Weights of a small GPT-style language model, trained from scratch on English Wikipedia.
Size: width 64, 2 heads of 32.
Architecture: RMSNorm after each block, no biases in attention or MLP, normalized queries and keys.
Training: a variant of Muon for these matrices, 115M tokens, 7032 steps.
Each number is 128 + 24 x the weight over its row's rms, rounded and kept within 0 to 255. Layers, rows and columns count from 0. Numbers have three digits each. The size before them is the row's rms in percent of the matrix's.

# layer 3 attention output, 64x64, rms 0.16, rows 0-63, columns 0-63
089:113118133099127104149130113155101146157064066081117118139138129163157166168116145170111156179121141135124112109143117100093114139104130135141128112128160100129115167122132109142152133146121150
104:143131126125200142124170140141177083130119113120106154098095119128131173144159162141132080162158127147126151124115119161107126127103116118134158116122102124078124126130081141147148152137151124
108:103128134124131141126131106146096092155090168198145195108116168133137190100137110167111162125131137135085140130118158143132151112147152125131142147110126126107136143121150104150131139113152136
090:072153139085119174179118097109134116146129119155109148089089144093114174085124116115107130140173156105121111103100107131151163103141115160141151137135118132120105114128118103111106143112118115
075:116144131154122143138121113164162169130135124131105152175113146088180164086114101069117097088176075111145135122137134129124135146134161129135127125142129147178135133139146122127123140123111159
104:156082127149159173097084151110105145119105184100114128112123116153145136123134101135175115187161138094092080135127139122140114141135095121116128128094120141133111159112149125139127133137127091
096:113079153163136179083146082122112081114138122075178159192136150132140152121123159101099120150134153101140145142127146123144124133124137128137121105093111120126116108139120145163126131130125105
104:097130201140105106142130075057165164192145157129156159113123111118152130104128164141141167137087119114136105143113118153136127132138142130136113115131142118150114122126113106132130124129129145
097:102158113139165115161106109145095154124043099116152130098122122135120116148165161170097116123174133104110125173130120121115110105149098156119138124138112136145161107147114128112095099131124141
099:182077166180113107139158142104089099101131134128163144122118157140169165143133076156125128107133125125127123134131077123140145149155103122121137147128107152131162129126135163126160115091141138
098:127143171114123151123091126107098118191164142138128123166115095104170123121124168111155117090150107094115124161122112122105154151126140132140065117107120131118118134138120138143172093115090106
093:096102152135103165084094163132129141169190115107176162158196120150101148100165135183135145114126144143133124129117135123146129141112094141137122130134137128141132104138135121129109147126133103
106:151152147085147162152129119135087135112133096070115176115085134157134113136149137130187120101126116125114087127159111107149161148152124165147123146148115097146151150132115125117100145139170131
112:120131142131104154152225131139124114111116138143116074154062092144133103152114135127116161130165110131134079120137147127143148130123133150128143138107109146109146135108121113110134119153166154
101:175118163050129101141090117096131099151086128133131111135104115133096113096149117100091167130090103143121113113141154171128159116120131161125134119118142117147137120085135096143135120144119152
102:212129132180120118145153178145084095151136144159165124101140149117154150125112175104090112136111140136110152124127140138114128146148135149097080141124137132151161149140121116135138116130143139
108:134159144157166116099123170119158095128100110119173115155106095078089105103096138114148180135107132121155114132151148117141129104132095134157103139145152139107099108089133130161127107138159151
087:108151108175105123149195163109162144156124126145126089067089106180104137106127133113151107096074105133141130098121120120134114127130127118122096155102129118126165116129122115112122142109138139
099:141134123160089132122111095148111103154158137129130177145132152145177138134095143127147146196165117121101140125138122166105150156162131107152170148141132098145099149112129124136117145093124084
093:104112122118148114145112129099186082139131117111164134058122116194127117155081129104119148126092149157119146103164102128141146106103144128132087133120127114097147114132140112108146121111122107
084:140115125139132122077136113152057109113177137118150072107112155112118107138138082142160091123155085108098118115112139136132137145133119140174155156115113139131118123115097155125127166120115098
117:135064131070148132080140146139151137136075118121111156168132150133144105165134103111112096115114122131162145112142158124137136104132157109161149123119120131118100171151116141147132106180124155
102:111143154091122172120122088115067168078126112128135154109119103101113135171131126068142099126107145149114118141129132131113148167119125088107111120115082124135170107099123100109126137128140133
082:156060110133112077122121126088130137167112114118126110140120153079147119101106162166103130132135113106136159132163139145124103159085137125125171134100088110143126123151169146132145119108152145
094:129129095076102142130138113119070121149150113074156125114155113094093137187138113142127170109137126158149125132143161136109148104121103151163131127138144163085136151096129118112096122129152142
106:137153148104128145105089153132112101122122129203088158103109115075122132157106103150181098108144120145119144167102085121112128146151101132137139151148102135150137130128145155145124163134112116
099:133145063138181119107119146161122149070121125184139173122112113140135109122123193120141118105091125124115134110145134110108098107129128115149174128136166133118118109143098138140126153136149149
089:140181143122162128094171107082150162160132143173053125139130155158134093144105117141154145123133144110103119143131140130082156106116093090139134120126120124133133105124135143136112099142125156
101:127101103184157140131118132100100149133131131068080099145142115117120111062117087125082146105086134113131136157088104128143127129111135135128127135117130149088139143101125122148143115095095133
097:124090148157127173158102142139148132123087129167100085057101112179119160127133147133048107111129118133127144118117135128154136138089104131132120145109120149142129132126118112153143133121139136
097:117078136131131117176104095125156137061150142105100135169122102134112102143126117072147108135188124106160162149107149125119151124098124102118137110112139120109138143120100095107118145136156132
109:088136142116116134150102091132116073137115093151176062179142173155096150122149121145168095129087108156118121123149125099125125119119133130111123127135090103110125149138117101132130111137102116
096:129158069130119143147115116140115170186124143205130129148126146118109083182155095129133103160143116131136114125163156122104133142150123118122141146097155140110089130146115146148136112134136125
097:111118111124177102179161130142117183131132146148132170163108127123166155070167129157110125159113127150119115110117114137105088113147146159108101125139105141090159121145121126156156148117119133
099:128120150125149185130150130177100185149127117099147118131144151118063180171117103113099145118085112169110142149152150152128127127098107125135109124110118126153101159127113138136123131131154136
108:083135104104122128074118135089088143105114072091089156088097158100121109154131123120106160154075156120148110131147128097167153121140137128154133142150126138109120111115111155142129127134140128
099:147090134135115137131091160153122109137133104152142131098138061087144036128151108071092128126132161130140092126142134132124138090136117117129115117134134126131128153133134123152101137141100115
094:105130097145136161128132120128103122181129069149162096073119140152151113151131129100163145158182130136144091134139142136108125150126133150104095149123122145090084126153126140123115118132076122
112:119126160119162111129088164124127120111190073135090107140118142106118090146100133200110115175097111120144116092141118162129131125108143141091112137153104111129139131140140150130119139119154107
097:126168124171156167154177112131126118139140148102147118154142163122196049152136178102135083112105137145129130133099092114119128124143141128126107141143117115132135134122099126124139112106139133
093:147095195120119121196164166157097095087142187117103138110134106145087137114161138133142126126170103142100137145105096129106122122105144130140110126142157127118137116129106148127111122118116121
097:129121130098187137112191145155109107120131067169148099131162135092107123150129191132143103164094150103135133128109104153101149127129110094115104114129147146120128147126118154127124132146110124
101:159099127119157114143141100083125114131112116164132151139112175129147141117130082160123139178117130103153122120142148156120125151177103114172144166112117120094144141162136088188144138130116136
105:149127120119080081109151103108141126118141150068104120050099151100118124123156133124143126164174123141110125148137116145143110125114076115129143119137138181102120096148122136154117149128130126
104:121077097119123125125144152094133150071128126170168153147077168128146104120132165122168155138139101157137124133152124119135131070157133098137129143107132096156135123153124146098164138127150122
101:115148135145176065143109176164134166102123091118118129128131128110122118124070153098110151098172134131163129138157125118110115114124151144117131178133157131155163112123136128099170119127142111
107:072120133113122133143129147191138138135123133101078058132138157136173186119123139093134105125096134117093121119121165121143101124133092124142134097140088130119140126114150132103138144122107107
102:155115124169154166119106127094092126099113159154129079165069159159111127115106113139077172163173132137135113115145114146129157147139133111134115140134137148117126119150121081128150145105141132
114:115129101089120104120121131104136108173117185110175147104073119101144095102162141132066117125153129118118144098151119167135124154166128137112118133118136141140143129067139135103145128115121145
115:149121116122092106127144074157081139117132168135187140146075092142090109124094161117150105143087139148140137112151111107131126141135094134138162142146120106101118122127138084155107130118138152
098:081139125151142153098093141117088156165150119130113157095128121134103118115104104154194136087080148163156107143123135125112132133129091126149137091110147118123128145142149140087110102097117155
102:132093116098117075088168200112107136121135115114163166095171144114138140151163163105108095176126101126116119120121115127118121118123115119111134129129165132119155127150138154144170135103137115
095:076137148111163162128127195137173159193151131140124140138121155146095161086102146124127091146164155136109119139094146106127135115123114126149101133118142125128139099157136131128154134150103143
102:126154172118165189141147070148118122132130150132124130115165127091185097132120133140136131094102100131153113140148094165141148111139113132093108114118138076106101149117109166134116120134114121
100:123171119154155166071118113111188096130089154111150120147169157155130069118134087124143112123123104120155123167114162084135108131139119112130146125163101120123110130110126115132132142118110138
106:127156140181133084132124118113093120141101122106108176149145111090144202137095143118103099056115148104121122154128147093129145148127121148116128122120142122139129112133148131139162167116125144
101:131134131111162155154113165106100096127141152107135120150156128194186095170089140133111172150119154156123119120087131117132131167136142104154142122122126126157112151126126136129141069141112127
091:095074065122124153135142147106092174132134143132143106122149175085109091148153096114139119090146136125092125157108129113128114167129133116142148137142130133114110116153161136084139128129154162
095:104126130120151197117111144150116176109155112119164117111109098091160106130069076126128100181117139137149083155129131142116115123105119155127182132111113124117125101119128125139133142134122127
101:137101140157188137162139101122131141160119072154117139094115162070111128127114117049140140137131145128118121125128114105137141133114148116123127149125133065128088109129133133124132141142150166
097:133094103159140138142160113146127139127155159085180140134079099087119125101118154134143143087153161130118136117190139138137128133106111163155101097134116150171095107102121104102124143119138131
101:128141106090088149171105137127140131138127173109130109087119165148166164142083164121124125044103133133126152120115123131113101158137091126137127112124134118099146115155128151098147133144139156
096:144102095157071112134114082146139114182114108137104081086125122100116070174147146139149126169090140131140115116142140163133136141133139146127138134127116122116156113158131137147144109083132144
114:133128131171183080119119104091144134129176145138131147088173115152139142187125122130129159120138127097089108133130147123128105165128145169166100123123154101111157136135120147138117110127147090